Weights of a small transformer language model.
Size: MLP 320 SwiGLU, vocabulary 2048.
Each number is 50 + 10 x the weight over its row's rms, rounded and kept within 0 to 99. Layers, rows and columns count from 0. The size before them is the row's rms in percent of the matrix's.

# k: layer 5 attention key, 192x192, rms 0.136, rows 94-127, columns 0-95
# q: layer 5 attention query, 192x192, rms 0.13, rows 95-127, columns 0-95
# v: layer 5 attention value, 192x192, rms 0.188, rows 64-66, columns 0-95
# o: layer 5 attention output (transposed), 192x192, rms 0.172, rows 64-65, columns 0-95
k94 107:54 54 55 41 54 55 48 58 71 53 49 50 56 44 57 58 57 53 60 49 66 52 54 41 53 35 39 41 55 61 74 53 24 51 27 53 53 56 54 46 36 59 37 42 44 59 58 58 37 47 63 37 68 52 60 55 41 40 45 63 55 44 64 54 32 51 62 41 40 55 48 58 63 68 39 49 58 43 40 58 45 66 55 60 51 54 58 46 62 46 51 51 51 49 40 62
q95 108:51 40 42 44 43 59 31 48 52 53 52 42 34 52 33 54 56 34 30 73 43 28 63 60 59 51 48 51 59 62 72 52 54 58 60 50 45 40 54 55 61 38 35 50 53 43 44 35 42 41 33 54 38 57 36 40 40 45 50 54 39 43 55 44 47 48 44 46 41 49 49 70 32 43 54 50 46 53 47 44 36 52 68 21 57 53 56 29 50 56 40 47 60 44 59 65
k95 100:68 57 49 55 53 40 39 58 35 60 29 51 53 36 49 60 35 42 48 48 43 48 59 48 60 52 62 50 41 49 67 54 65 44 31 61 57 29 37 40 47 67 39 49 70 46 38 47 34 40 45 38 46 51 78 60 47 54 47 54 60 47 44 51 37 60 45 46 50 69 39 46 48 53 47 43 28 48 51 58 62 41 56 56 40 49 27 51 44 35 50 45 46 57 53 56
q96 100:55 46 45 53 60 52 47 56 50 43 53 40 53 51 49 48 53 49 47 46 51 42 50 60 53 59 37 41 67 59 52 55 56 43 61 48 62 60 51 54 47 48 52 65 51 39 61 56 62 52 65 38 48 34 68 69 41 51 31 60 50 50 31 38 57 45 29 57 44 46 63 49 76 50 42 71 46 52 48 38 44 30 35 51 53 18 64 63 58 52 58 58 49 55 44 56
k96 096:57 60 63 51 46 34 48 43 61 55 33 57 40 36 52 51 43 49 38 42 61 61 58 56 50 57 38 58 65 50 56 42 42 57 50 40 31 47 54 52 34 58 55 43 60 52 62 29 45 48 56 55 46 39 50 63 42 38 57 58 59 47 43 39 65 34 52 53 54 32 59 31 48 44 48 51 49 64 49 40 44 66 52 49 46 63 54 47 54 49 30 58 59 42 66 55
q97 092:63 54 57 33 52 51 59 47 48 46 33 49 56 54 49 56 37 48 51 55 58 43 56 54 52 49 65 31 60 63 55 55 53 54 62 67 40 55 71 53 49 37 51 57 53 24 56 55 51 64 29 50 41 39 43 65 35 39 42 42 35 59 50 58 57 27 30 39 51 41 56 39 37 35 41 53 35 49 50 45 48 47 45 57 48 62 63 64 37 48 50 49 40 50 46 53
k97 093:37 54 52 38 54 62 61 42 40 37 50 50 38 59 59 47 72 52 71 34 43 43 34 31 47 44 54 67 54 34 29 54 52 42 42 50 57 40 47 35 48 45 46 22 52 42 58 47 43 52 48 44 60 53 56 57 51 63 46 58 70 68 74 54 42 25 59 45 54 59 60 43 47 53 32 58 54 53 24 56 51 46 70 42 42 52 70 50 42 50 57 71 53 64 52 63
q98 095:42 44 59 57 43 43 58 48 33 67 50 72 37 42 58 63 40 43 52 50 47 51 53 48 54 46 37 53 60 60 63 57 46 57 48 49 59 50 36 54 42 66 42 49 47 65 57 52 52 48 56 56 48 56 58 47 39 53 58 51 74 31 62 66 53 67 44 56 54 50 55 34 57 55 44 37 54 47 29 40 42 56 47 36 54 50 61 53 56 38 50 55 56 53 40 54
k98 092:53 38 52 61 41 55 45 54 38 32 51 54 46 52 64 41 56 39 56 43 51 51 41 52 51 54 58 58 37 53 41 44 52 34 42 62 45 44 48 39 22 35 48 42 64 43 43 39 46 42 61 49 64 66 57 69 44 33 48 40 60 34 46 63 49 53 48 44 61 45 52 39 40 25 48 72 50 53 45 51 45 43 55 57 59 58 45 56 32 56 53 41 51 57 71 57
q99 092:60 33 32 56 47 45 48 41 43 43 63 41 50 49 34 56 27 48 47 58 55 48 48 70 44 71 50 45 34 46 48 60 54 48 46 50 56 38 52 34 38 65 48 48 35 54 43 55 51 63 52 66 55 41 69 45 51 63 30 51 57 51 66 64 52 66 58 62 56 32 44 48 55 59 67 44 25 37 42 56 52 55 50 47 44 35 50 56 33 52 63 56 67 49 40 69
k99 102:42 53 60 42 43 57 50 44 58 46 48 39 51 60 47 59 68 52 60 20 51 47 54 47 35 50 59 49 63 48 59 51 60 40 39 59 58 68 51 36 60 45 45 34 39 24 49 34 31 55 40 57 61 48 41 47 53 45 47 45 49 51 62 47 53 42 42 53 46 48 62 45 54 50 37 55 68 55 53 60 46 50 50 36 53 54 60 63 43 61 43 45 44 57 41 43
q100 105:38 34 68 44 61 53 48 45 36 59 37 68 39 24 41 54 44 46 35 43 58 52 49 62 48 56 44 51 48 30 53 65 49 38 28 49 64 48 49 55 53 52 48 45 40 50 47 58 49 62 58 48 66 38 49 56 60 46 30 46 38 50 38 44 39 53 53 66 60 51 59 74 39 45 38 54 68 45 57 69 40 57 23 58 63 57 47 47 59 63 43 46 48 47 37 41
k100 102:54 58 40 50 51 61 60 34 50 66 47 69 44 38 41 46 34 20 43 40 52 70 35 36 58 39 54 57 57 55 42 53 42 53 55 38 72 41 53 55 49 55 53 47 38 40 51 61 47 42 50 54 40 46 59 47 39 67 60 57 73 57 54 47 44 44 59 48 50 38 30 34 37 43 46 38 46 51 61 43 60 45 44 46 52 43 62 40 56 54 49 61 33 44 41 54
q101 082:60 64 51 35 48 35 50 43 65 50 49 48 35 54 51 61 41 34 38 72 54 51 55 58 50 63 48 54 54 32 68 44 38 56 60 54 51 59 57 48 35 53 56 56 60 39 49 49 50 52 51 45 54 41 45 55 49 49 53 55 66 51 50 50 59 49 47 58 50 44 67 40 48 50 44 54 65 54 60 34 46 51 15 66 45 53 54 61 62 33 54 35 47 46 63 52
k101 088:45 40 67 36 39 67 49 63 46 44 60 73 55 53 49 38 40 56 71 30 49 46 44 45 43 34 49 68 43 44 28 47 42 46 38 58 50 42 56 40 46 53 59 64 43 58 45 49 47 55 61 49 48 56 65 52 56 70 53 63 54 52 47 36 34 56 43 39 53 59 32 46 46 58 41 46 31 47 50 57 36 38 46 61 46 39 41 64 55 47 40 51 54 45 62 44
q102 095:65 55 62 63 51 51 49 50 66 63 56 65 44 51 57 70 35 67 59 50 39 44 64 53 46 51 51 48 51 53 59 35 32 46 57 45 51 38 50 58 56 65 63 49 49 49 48 54 55 62 51 62 55 41 57 49 54 53 50 34 47 36 56 38 51 52 32 51 46 64 41 53 51 65 67 47 72 68 50 51 42 65 52 38 49 70 65 54 33 37 48 49 77 64 49 58
k102 096:43 30 40 53 31 33 47 64 61 24 46 56 53 47 31 41 64 47 57 37 57 43 60 50 56 59 49 43 43 63 51 70 51 53 48 57 35 48 45 41 64 41 42 60 46 62 60 61 53 40 60 44 44 55 52 66 50 64 56 32 36 56 46 51 56 53 64 59 50 51 61 60 46 55 45 44 53 55 59 53 53 49 55 57 60 40 42 43 45 47 43 60 44 51 31 45
q103 101:58 40 53 53 41 54 50 56 48 58 60 37 38 53 51 55 32 43 59 45 54 33 65 69 50 48 64 43 49 56 55 44 40 52 38 51 38 54 63 56 55 51 34 53 49 38 37 49 54 43 52 48 52 74 60 31 42 62 64 46 46 60 68 44 50 64 49 65 60 64 50 45 34 47 60 37 43 38 59 67 48 47 25 49 50 56 60 67 52 59 40 59 38 51 44 63
k103 101:53 51 61 54 72 57 40 72 53 54 44 55 59 55 45 50 62 54 42 37 51 34 38 39 39 62 55 43 42 58 62 49 66 46 63 70 49 35 44 38 39 61 39 46 67 45 67 47 68 41 56 57 41 50 58 56 38 40 55 46 39 54 45 63 53 44 68 46 54 62 44 58 53 42 52 47 49 55 55 47 68 66 60 39 57 50 26 52 45 46 38 57 46 45 43 74
q104 101:54 62 62 60 47 55 67 49 61 54 67 33 68 47 64 60 48 36 66 43 51 41 41 42 64 46 58 65 48 39 51 52 45 49 34 50 53 58 68 32 43 52 54 47 57 54 43 44 59 55 65 61 25 68 45 50 49 47 66 56 42 58 52 55 43 35 53 32 58 29 32 49 34 69 36 33 43 49 40 51 44 63 45 47 45 48 54 41 59 45 34 51 51 72 49 46
k104 098:33 47 52 74 42 55 54 60 61 61 39 41 51 50 43 38 54 54 55 61 47 49 70 60 49 57 43 52 44 46 50 59 41 63 46 58 63 40 45 56 62 47 53 58 55 49 63 54 62 55 70 47 56 58 46 45 53 42 45 62 36 38 47 35 45 62 57 64 44 49 61 52 67 41 65 36 68 62 58 46 63 50 50 50 54 74 39 56 32 46 50 50 56 39 55 53
q105 097:44 58 49 56 55 57 23 55 46 44 44 72 68 52 50 54 42 48 48 49 58 48 42 39 59 43 46 67 68 47 59 52 65 44 50 44 41 29 55 57 45 40 55 43 49 55 55 52 49 62 60 57 64 56 61 49 56 49 58 71 40 55 59 55 49 70 56 56 59 50 69 59 50 49 41 47 65 50 69 38 54 44 57 61 49 44 48 38 43 58 19 30 35 43 62 51
k105 097:58 48 54 54 46 46 46 32 45 53 51 55 47 56 56 30 40 50 51 66 53 50 38 38 42 43 41 25 23 60 52 57 52 62 45 53 47 41 74 45 66 41 62 43 58 61 59 48 55 30 48 42 52 57 51 55 52 46 59 60 57 42 49 56 58 32 42 42 54 52 25 49 42 48 69 63 48 57 47 60 45 48 50 39 50 53 44 42 32 50 54 48 53 39 74 30
q106 108:62 61 27 57 57 45 47 53 47 75 55 54 45 38 59 60 62 47 40 52 28 50 36 42 54 37 39 49 48 36 48 47 38 55 57 52 63 50 50 51 37 48 42 58 62 69 41 54 44 47 32 36 54 47 42 53 51 63 51 60 51 48 46 51 64 40 54 60 46 50 58 44 38 48 68 40 70 48 29 47 53 44 47 47 50 40 49 45 44 56 49 38 51 34 55 49
k106 104:55 56 55 40 48 53 42 56 39 50 47 55 45 56 28 49 38 45 49 32 63 72 48 63 35 54 56 74 40 61 43 53 47 58 39 38 30 57 53 43 36 47 47 52 56 21 53 42 35 55 60 60 47 37 52 45 48 63 51 37 30 50 29 48 25 42 66 38 58 61 50 36 65 43 55 47 31 60 38 52 36 55 32 49 46 53 74 68 35 52 44 53 45 59 56 36
q107 095:52 42 38 55 55 52 49 51 51 51 37 52 62 48 44 55 43 50 49 39 50 44 47 60 57 48 44 60 47 53 47 38 71 44 50 63 29 38 71 33 46 36 52 46 51 37 61 57 62 53 52 56 50 58 45 47 35 55 48 40 45 46 58 55 45 57 63 61 63 42 56 61 56 52 48 43 52 41 37 63 62 63 61 65 71 64 56 49 37 47 46 49 44 57 50 33
k107 104:58 44 58 53 58 42 42 66 46 41 52 43 64 33 70 56 55 45 53 52 68 36 44 46 46 46 61 70 72 49 62 54 62 58 74 47 62 68 65 68 55 48 42 44 29 55 53 45 57 66 49 45 48 61 56 57 42 46 60 47 51 46 43 54 60 43 43 50 58 58 41 41 42 41 33 54 43 57 36 31 51 48 23 44 49 39 43 52 36 59 46 62 61 53 49 44
q108 096:38 58 61 55 59 56 53 74 45 56 61 34 70 52 67 58 54 62 47 50 60 55 43 44 43 70 61 47 57 71 35 56 47 56 48 55 49 39 54 62 63 68 62 51 47 61 46 47 35 56 60 31 42 46 42 33 38 57 54 57 54 55 51 50 49 55 61 59 57 55 52 59 45 59 53 49 44 45 44 47 48 59 65 41 64 50 46 48 56 49 55 61 42 68 31 54
k108 097:34 43 37 52 52 58 52 70 48 56 48 64 62 62 44 49 58 43 69 44 60 62 55 76 60 46 47 48 44 22 49 31 52 55 54 42 47 50 43 47 49 46 57 55 46 65 41 60 49 44 50 55 56 51 69 50 53 38 50 61 34 52 57 37 64 45 40 53 41 57 58 26 53 57 54 55 46 50 55 43 47 50 38 49 47 50 61 55 43 64 63 40 46 49 38 63
q109 106:52 49 44 50 30 64 55 57 62 34 33 49 58 58 41 59 55 57 64 42 50 59 53 50 55 42 66 64 50 69 47 39 51 48 47 48 54 56 33 51 63 55 43 53 45 51 42 47 54 37 39 45 47 59 40 45 54 55 38 56 42 36 50 43 28 47 47 67 46 63 56 50 64 51 46 40 51 50 61 53 52 37 61 48 50 58 63 56 47 28 51 32 59 57 30 42
k109 099:41 45 53 47 58 43 57 55 45 58 39 70 40 23 47 45 43 38 41 45 60 37 42 61 62 41 45 47 43 44 55 33 47 58 42 39 60 53 42 61 51 24 54 49 47 49 36 51 54 41 55 46 64 63 71 42 63 50 61 63 48 43 60 32 62 30 49 44 40 60 57 34 35 53 51 66 43 55 54 56 62 62 40 45 61 53 50 55 57 48 31 62 67 46 44 70
q110 098:48 52 54 56 73 39 45 62 43 56 65 53 56 43 49 44 54 56 62 35 49 51 35 31 40 47 63 57 41 54 56 45 44 55 41 38 64 49 41 39 60 70 48 47 49 60 46 60 39 44 42 76 38 54 62 39 27 61 52 51 36 47 59 56 51 51 59 60 61 57 31 51 45 63 53 54 40 69 60 51 49 59 42 54 57 40 22 51 47 37 51 55 51 46 62 45
k110 098:37 30 40 68 30 44 65 43 53 43 49 61 56 63 44 55 60 45 35 51 39 43 53 50 35 36 70 41 43 46 52 54 44 58 46 58 57 52 43 43 39 43 52 52 42 44 75 63 52 62 55 42 55 52 50 48 43 57 40 47 47 67 55 60 64 37 41 49 36 52 62 46 46 52 49 60 64 49 63 50 67 62 54 54 48 49 60 34 38 60 51 50 53 57 49 41
q111 106:48 42 30 52 53 50 31 66 52 56 49 56 63 35 56 44 44 48 53 49 38 61 48 62 54 64 62 40 51 36 59 51 36 52 64 50 46 56 55 66 54 39 45 60 63 63 59 58 59 51 43 60 43 53 38 56 62 50 48 45 35 53 25 44 49 50 34 55 54 57 67 37 59 53 40 64 36 63 54 67 47 66 30 48 63 46 56 35 50 57 43 29 55 46 44 49
k111 105:51 43 51 54 49 39 50 53 50 40 47 70 45 35 55 49 44 55 57 47 64 54 48 57 49 43 40 67 60 51 42 48 47 69 69 56 43 41 54 55 39 69 54 58 41 56 43 42 47 54 32 51 63 56 39 50 63 55 53 65 57 53 49 58 39 63 42 44 57 53 52 50 29 61 49 42 53 45 55 38 58 38 68 60 41 49 55 88 60 27 50 68 54 70 55 51
q112 104:31 42 62 48 52 51 54 41 47 54 50 70 48 56 38 62 61 71 49 46 43 51 49 37 54 50 45 28 38 34 48 42 44 34 67 69 41 47 55 58 55 36 46 26 43 63 36 53 70 44 69 48 41 56 57 50 39 60 57 40 47 52 39 52 44 52 45 61 45 70 55 51 60 57 37 49 52 59 47 32 50 57 46 62 71 53 50 56 40 39 51 55 48 46 45 43
k112 098:47 51 47 52 55 52 45 45 47 43 52 45 43 57 60 51 35 32 42 46 56 46 45 48 51 48 37 76 62 52 69 55 46 51 53 44 38 39 41 55 34 56 49 44 47 31 48 39 32 42 43 34 49 45 48 52 64 40 37 59 78 61 57 47 47 46 59 29 52 43 58 45 47 58 51 56 44 58 49 45 35 19 51 50 57 41 50 48 38 43 53 41 41 53 67 40
q113 104:50 44 45 62 38 52 49 61 47 57 46 46 45 41 51 53 60 59 50 48 64 34 53 69 54 60 41 56 57 52 36 57 54 66 58 50 54 39 49 40 49 49 62 51 55 36 47 47 48 50 43 56 73 48 49 46 43 52 65 67 44 34 33 48 40 40 49 64 53 44 40 58 44 38 51 34 53 40 70 51 53 63 47 57 43 74 37 69 55 68 51 60 52 67 24 61
k113 102:39 31 48 48 31 61 78 58 71 59 52 38 54 34 57 60 49 45 47 36 45 67 51 68 53 42 65 36 61 39 36 44 62 54 71 60 54 53 68 47 65 47 50 63 42 35 33 57 60 62 55 51 39 37 46 57 31 51 46 42 47 47 49 44 71 46 65 54 36 43 35 50 48 71 55 56 52 39 29 48 62 66 55 54 64 51 66 50 47 45 42 58 63 47 63 52
q114 105:38 53 68 37 65 60 43 53 35 46 40 58 76 46 53 50 49 65 47 44 65 54 52 30 48 35 46 36 54 61 73 61 52 49 27 56 41 50 45 51 26 41 42 48 71 36 44 36 39 39 60 45 56 46 56 52 68 49 45 56 63 65 46 61 59 45 36 42 52 42 54 48 41 47 58 56 64 47 44 49 64 59 49 48 40 38 58 51 53 47 60 30 42 48 45 52
k114 113:43 50 56 64 50 46 43 36 47 51 57 61 60 55 36 38 53 32 44 46 38 47 32 48 33 46 52 68 57 47 66 45 60 42 57 38 47 48 74 51 38 41 59 48 35 45 34 46 63 36 41 42 67 46 45 52 44 53 43 47 36 66 52 56 34 61 58 40 50 50 60 49 37 49 39 53 55 61 51 51 58 46 45 62 53 50 43 42 54 37 46 43 36 30 52 54
q115 107:40 62 46 82 50 57 58 60 56 50 45 58 55 37 35 62 50 57 37 53 33 57 54 53 50 29 60 53 44 40 58 58 53 32 53 52 64 44 39 42 43 40 56 65 43 55 40 55 52 46 40 70 51 39 60 46 59 42 47 48 61 56 60 47 58 55 58 47 54 48 44 52 44 31 39 42 49 44 43 41 75 54 45 49 48 40 59 52 33 48 45 58 44 44 44 59
k115 099:57 55 44 50 48 49 70 51 64 44 60 43 53 60 53 38 52 54 34 56 61 48 45 46 59 50 50 33 43 67 44 41 35 47 44 40 63 42 39 57 59 66 44 59 52 66 61 50 66 48 53 69 55 41 51 44 60 60 42 39 50 42 44 52 50 62 54 48 41 51 47 48 42 55 54 46 43 22 29 38 45 40 55 55 61 52 50 48 51 61 55 55 77 60 38 30
q116 096:57 62 37 37 58 51 50 44 40 52 56 54 58 33 64 54 40 50 61 45 39 49 46 42 36 44 41 59 67 57 62 39 65 42 55 36 43 41 42 43 26 32 58 52 50 63 48 53 47 60 38 50 65 42 58 52 67 63 42 64 57 50 45 44 65 65 46 48 43 49 49 39 49 28 34 66 60 68 30 46 56 44 49 55 45 49 79 53 56 55 46 52 43 51 46 48
k116 102:50 70 52 60 52 31 37 55 62 38 51 52 37 49 52 43 44 48 42 44 54 22 38 37 66 50 42 53 44 47 43 55 64 41 64 63 53 44 55 56 62 42 46 66 54 56 56 50 48 29 50 44 61 54 55 49 50 45 37 50 43 42 26 56 42 65 48 26 45 52 53 41 49 41 64 51 53 48 44 48 59 55 61 57 50 53 45 40 45 54 60 48 37 55 37 47
q117 095:51 82 45 65 51 68 47 49 45 65 38 37 53 56 56 53 48 54 34 46 41 52 48 60 50 32 46 61 50 54 32 50 41 47 45 44 64 44 57 57 51 66 38 67 57 52 52 54 45 49 37 62 42 57 63 58 38 43 60 37 45 63 54 54 66 21 60 28 55 49 63 41 49 44 58 36 34 52 46 42 43 37 51 50 62 45 34 47 40 29 42 43 36 47 43 46
k117 114:56 61 41 25 60 69 34 33 48 46 49 63 33 70 45 40 35 66 45 32 56 58 40 48 35 49 55 67 55 54 63 46 52 47 63 66 45 43 69 61 38 48 36 51 64 56 62 34 55 53 35 58 71 60 52 84 51 48 45 45 57 49 26 61 34 53 33 36 42 49 67 48 42 39 58 49 46 53 33 51 45 51 41 55 45 47 53 54 55 52 54 37 54 20 58 47
q118 106:70 63 46 63 67 69 43 60 65 51 63 55 42 41 54 71 41 43 52 46 48 43 57 54 29 52 56 52 46 29 37 49 58 36 49 53 34 63 53 22 59 38 55 42 40 51 36 48 58 33 47 54 39 52 54 50 49 32 40 50 48 50 49 46 37 62 25 34 60 46 62 46 69 38 48 44 36 71 59 76 56 52 38 55 51 47 62 49 55 69 29 37 54 44 59 60
k118 098:50 60 52 63 57 67 60 53 53 46 43 57 45 56 42 43 43 43 40 55 64 48 48 34 45 32 57 56 57 61 33 49 45 51 62 67 60 52 56 41 37 35 55 72 49 58 45 69 41 39 56 43 32 67 56 28 54 65 73 46 50 57 61 60 25 55 53 62 81 69 43 65 45 37 42 54 59 40 49 48 50 53 74 50 49 59 52 63 56 46 67 61 68 43 40 36
q119 107:43 43 58 58 43 53 43 54 57 46 53 42 58 47 50 38 58 51 67 40 74 55 54 59 51 66 49 52 54 38 57 64 66 48 47 62 53 49 51 57 42 52 49 47 62 56 51 62 31 29 52 52 44 57 37 53 58 50 37 44 39 53 39 55 57 49 26 39 50 66 68 48 50 44 59 53 56 44 61 36 56 55 45 51 49 59 54 48 55 52 49 64 49 46 37 74
k119 104:55 58 45 71 43 65 55 43 57 51 65 65 42 43 49 64 49 50 57 47 49 45 29 61 46 36 57 44 52 54 49 47 48 50 59 56 63 63 27 39 53 69 53 55 47 45 48 33 41 53 60 48 33 45 66 53 56 55 63 46 53 48 58 52 64 54 58 61 33 50 53 48 49 59 51 46 55 54 58 59 65 37 54 47 46 51 23 66 42 58 44 61 48 63 55 56
q120 107:44 39 51 64 68 53 60 42 49 51 43 51 51 63 48 44 37 49 51 50 47 51 53 67 58 54 51 38 48 47 41 54 42 53 30 54 41 45 43 53 38 56 38 47 58 65 61 62 57 53 52 44 39 40 44 50 45 42 43 56 51 45 63 55 26 65 36 49 56 45 57 83 61 51 43 54 31 43 38 74 50 35 53 51 41 30 28 64 34 55 50 62 46 69 39 47
k120 102:49 56 42 40 66 54 47 63 54 54 35 56 64 31 69 66 52 45 38 40 43 47 52 32 48 49 48 65 47 46 51 43 41 39 56 53 44 37 45 39 41 60 53 61 40 52 49 60 62 50 44 62 61 48 66 61 35 63 47 42 46 34 46 34 39 53 33 41 56 48 51 37 40 45 50 54 55 64 56 62 53 52 46 51 35 40 35 36 60 47 46 52 57 46 61 45
q121 110:57 47 48 56 52 71 36 53 42 45 27 57 47 26 37 60 61 34 75 47 48 61 44 51 69 50 50 36 58 56 43 43 55 42 48 46 58 44 45 50 52 43 48 57 44 46 44 68 55 56 52 37 42 46 36 56 52 70 70 47 59 51 36 64 73 56 49 36 55 62 62 38 50 69 54 47 49 43 60 42 42 48 50 47 45 51 59 60 50 57 54 45 50 55 53 53
k121 101:69 58 57 66 67 45 61 40 49 53 62 60 28 68 51 42 62 51 49 48 49 55 46 37 37 49 44 71 66 35 53 48 46 47 60 37 54 37 57 56 54 52 44 38 49 41 39 49 54 63 47 72 45 61 53 43 59 64 56 73 47 58 46 51 38 41 51 39 55 60 54 62 48 36 75 51 32 37 31 61 58 52 43 58 38 47 41 42 64 48 66 57 40 63 59 56
q122 111:70 49 53 66 52 64 57 49 63 57 53 57 53 45 45 52 55 53 46 43 55 54 49 36 55 44 44 48 47 73 58 35 57 59 47 52 53 43 41 46 49 43 31 56 56 56 50 62 64 41 55 27 44 52 42 40 43 51 44 50 47 22 53 35 49 51 55 58 59 55 47 37 62 48 50 59 57 44 49 44 59 54 47 60 49 43 53 39 65 53 44 31 47 52 67 46
k122 097:35 43 66 49 28 53 55 65 33 25 52 60 53 35 46 40 46 51 37 70 48 31 53 59 68 44 60 48 47 53 46 53 51 58 60 56 53 50 48 55 70 45 45 46 23 65 52 64 49 58 64 49 60 64 52 43 44 43 59 43 41 54 61 59 76 44 50 59 49 43 55 50 74 31 56 51 61 59 73 51 55 55 39 48 48 66 57 46 47 48 42 37 61 63 58 49
q123 108:55 53 36 49 49 41 38 56 48 42 64 42 46 50 55 49 43 59 66 36 35 51 68 47 57 58 61 42 44 50 61 63 84 52 63 54 49 56 41 58 51 58 50 34 59 47 49 45 36 39 45 64 50 57 66 54 47 49 57 18 47 43 35 60 40 57 49 57 63 60 59 44 31 62 43 50 45 54 50 45 34 53 48 59 38 40 38 51 56 60 53 26 58 56 55 35
k123 096:46 40 46 55 59 37 39 41 49 54 35 66 51 68 38 47 61 65 38 43 42 16 53 50 59 50 45 55 71 39 43 43 56 36 44 52 47 50 38 45 44 60 39 27 36 51 49 37 34 39 35 58 47 56 55 67 72 59 71 54 51 44 57 24 52 61 54 42 45 56 36 64 45 53 43 57 64 61 50 41 61 61 41 59 47 58 66 53 54 62 57 56 68 49 53 47
q124 106:59 52 38 39 45 53 36 35 43 65 52 61 40 44 55 51 48 56 43 45 34 54 28 43 44 60 62 60 57 47 43 53 55 60 26 51 50 46 36 72 71 59 59 64 40 55 55 44 52 39 60 50 43 56 62 37 56 41 64 61 54 43 61 60 50 54 54 55 39 53 62 28 65 56 64 55 54 56 54 51 67 52 56 33 33 61 49 43 42 38 49 55 47 50 57 62
k124 105:50 54 55 48 51 56 52 49 38 53 72 41 43 49 47 46 48 37 55 72 68 44 57 62 57 57 61 50 44 40 56 60 51 43 44 64 53 51 52 42 49 38 53 48 53 53 51 30 65 34 47 44 51 56 59 55 49 55 52 50 45 44 39 43 44 50 46 50 27 43 46 60 28 40 26 53 40 47 42 58 57 60 50 52 27 50 49 52 44 55 56 50 55 55 54 54
q125 099:33 37 63 50 72 51 54 41 50 48 50 49 69 48 68 36 51 50 31 59 42 33 69 53 45 62 45 54 34 50 67 45 58 63 35 55 47 34 49 50 58 45 61 54 46 43 42 47 30 64 57 55 63 63 42 58 59 46 50 52 60 45 60 67 46 65 55 61 40 52 41 50 29 57 52 50 47 44 36 46 44 66 40 62 58 47 46 62 44 42 48 38 50 53 54 56
k125 097:50 63 51 42 55 54 43 34 41 41 36 52 53 49 33 47 48 52 59 50 43 51 38 49 48 42 46 44 78 41 47 50 49 38 62 58 59 60 59 40 33 41 51 29 38 49 49 74 61 47 56 45 65 56 34 51 43 51 52 60 72 58 40 54 51 57 35 46 41 47 60 45 44 52 31 52 48 48 39 54 31 38 59 34 53 34 68 40 52 66 48 47 62 49 68 40
q126 104:45 52 43 51 46 54 37 53 52 40 32 61 52 55 38 55 42 47 56 38 36 55 51 53 41 68 46 52 52 41 56 49 66 42 60 45 50 51 61 66 55 48 40 51 49 40 38 46 56 49 48 58 31 20 46 65 40 60 54 56 25 57 54 56 60 54 40 58 58 42 57 64 59 56 44 44 54 31 44 47 35 55 57 88 40 61 59 57 51 47 33 45 53 45 61 54
k126 093:45 30 57 61 45 55 61 49 51 53 72 40 46 55 63 55 63 53 60 48 51 57 53 50 40 50 36 42 61 49 57 56 43 41 39 49 52 40 41 43 49 47 38 43 56 62 39 55 44 56 40 42 54 52 30 41 54 47 56 47 64 58 43 60 60 50 45 50 68 73 49 59 41 47 54 57 46 66 57 57 60 58 28 58 40 45 52 41 46 50 47 57 43 64 52 60
q127 111:42 50 56 43 46 57 68 26 50 54 38 39 54 57 52 47 49 56 59 37 40 39 33 54 47 48 46 53 37 31 36 40 51 57 61 50 60 55 55 50 50 49 59 34 61 58 59 47 34 64 72 42 55 37 53 57 65 44 47 41 70 31 40 54 63 55 55 52 48 52 57 42 53 38 55 52 49 39 33 48 60 41 32 52 46 44 46 55 58 55 44 54 39 42 47 45
k127 104:40 46 45 38 46 68 48 53 61 54 54 56 56 49 45 66 44 59 54 41 45 56 53 60 58 49 31 47 58 69 45 57 43 64 47 32 44 66 59 46 41 43 46 50 46 49 58 43 60 60 32 47 41 51 54 49 44 25 56 57 56 47 51 42 52 39 57 38 36 60 39 37 49 39 43 54 57 59 52 17 49 47 57 43 68 49 66 64 50 38 49 45 51 60 49 49
v64 087:47 53 39 59 43 63 41 53 64 53 57 43 62 33 34 51 47 50 52 57 36 34 64 57 41 32 55 62 57 39 63 45 41 45 46 38 50 44 37 49 43 39 58 34 56 30 68 56 54 63 50 50 40 42 61 54 60 40 48 54 39 48 39 69 66 40 64 57 49 59 58 43 74 62 45 60 55 57 40 47 55 56 40 56 58 54 48 57 55 52 51 54 53 51 45 43
o64 089:43 27 48 44 32 58 44 43 56 45 38 34 64 37 57 71 40 60 44 68 52 56 34 51 62 56 50 31 49 32 56 57 55 45 42 51 45 53 47 68 54 42 61 56 45 34 57 43 41 54 39 40 47 61 52 50 31 49 41 47 51 58 47 65 65 35 47 32 46 56 58 52 76 53 50 65 50 41 37 48 37 45 48 35 28 64 45 56 46 52 39 54 42 64 58 42
v65 100:58 65 51 40 44 40 58 72 38 45 30 61 49 41 60 40 50 65 38 58 54 54 51 49 69 52 31 27 43 62 35 38 34 50 58 45 61 60 50 53 61 47 61 48 44 41 37 46 55 55 50 60 61 59 39 62 77 41 65 42 71 47 54 42 60 42 56 41 48 33 37 48 32 40 35 47 44 58 51 55 51 68 43 50 66 46 71 36 28 41 49 29 60 46 53 31
o65 101:57 65 56 43 54 47 47 64 40 54 55 60 65 59 45 64 50 51 22 48 37 51 52 40 67 54 40 55 43 36 48 53 46 41 41 62 42 48 59 70 42 49 42 50 52 65 42 54 60 49 34 53 62 54 51 60 54 64 46 58 45 54 49 36 48 50 39 55 63 37 33 51 49 53 49 49 66 50 58 66 50 64 75 58 65 49 65 44 31 42 53 43 44 58 52 55
v66 097:47 45 62 55 70 69 52 61 56 61 45 50 71 47 45 56 50 61 40 62 47 45 54 41 55 53 35 68 51 40 56 49 54 30 58 54 41 48 47 49 69 40 31 56 59 45 62 51 36 47 35 52 58 38 49 50 60 54 49 50 46 47 56 54 57 58 38 36 60 60 40 45 62 42 34 62 56 37 59 38 66 52 51 50 58 39 48 58 36 40 46 67 47 47 40 57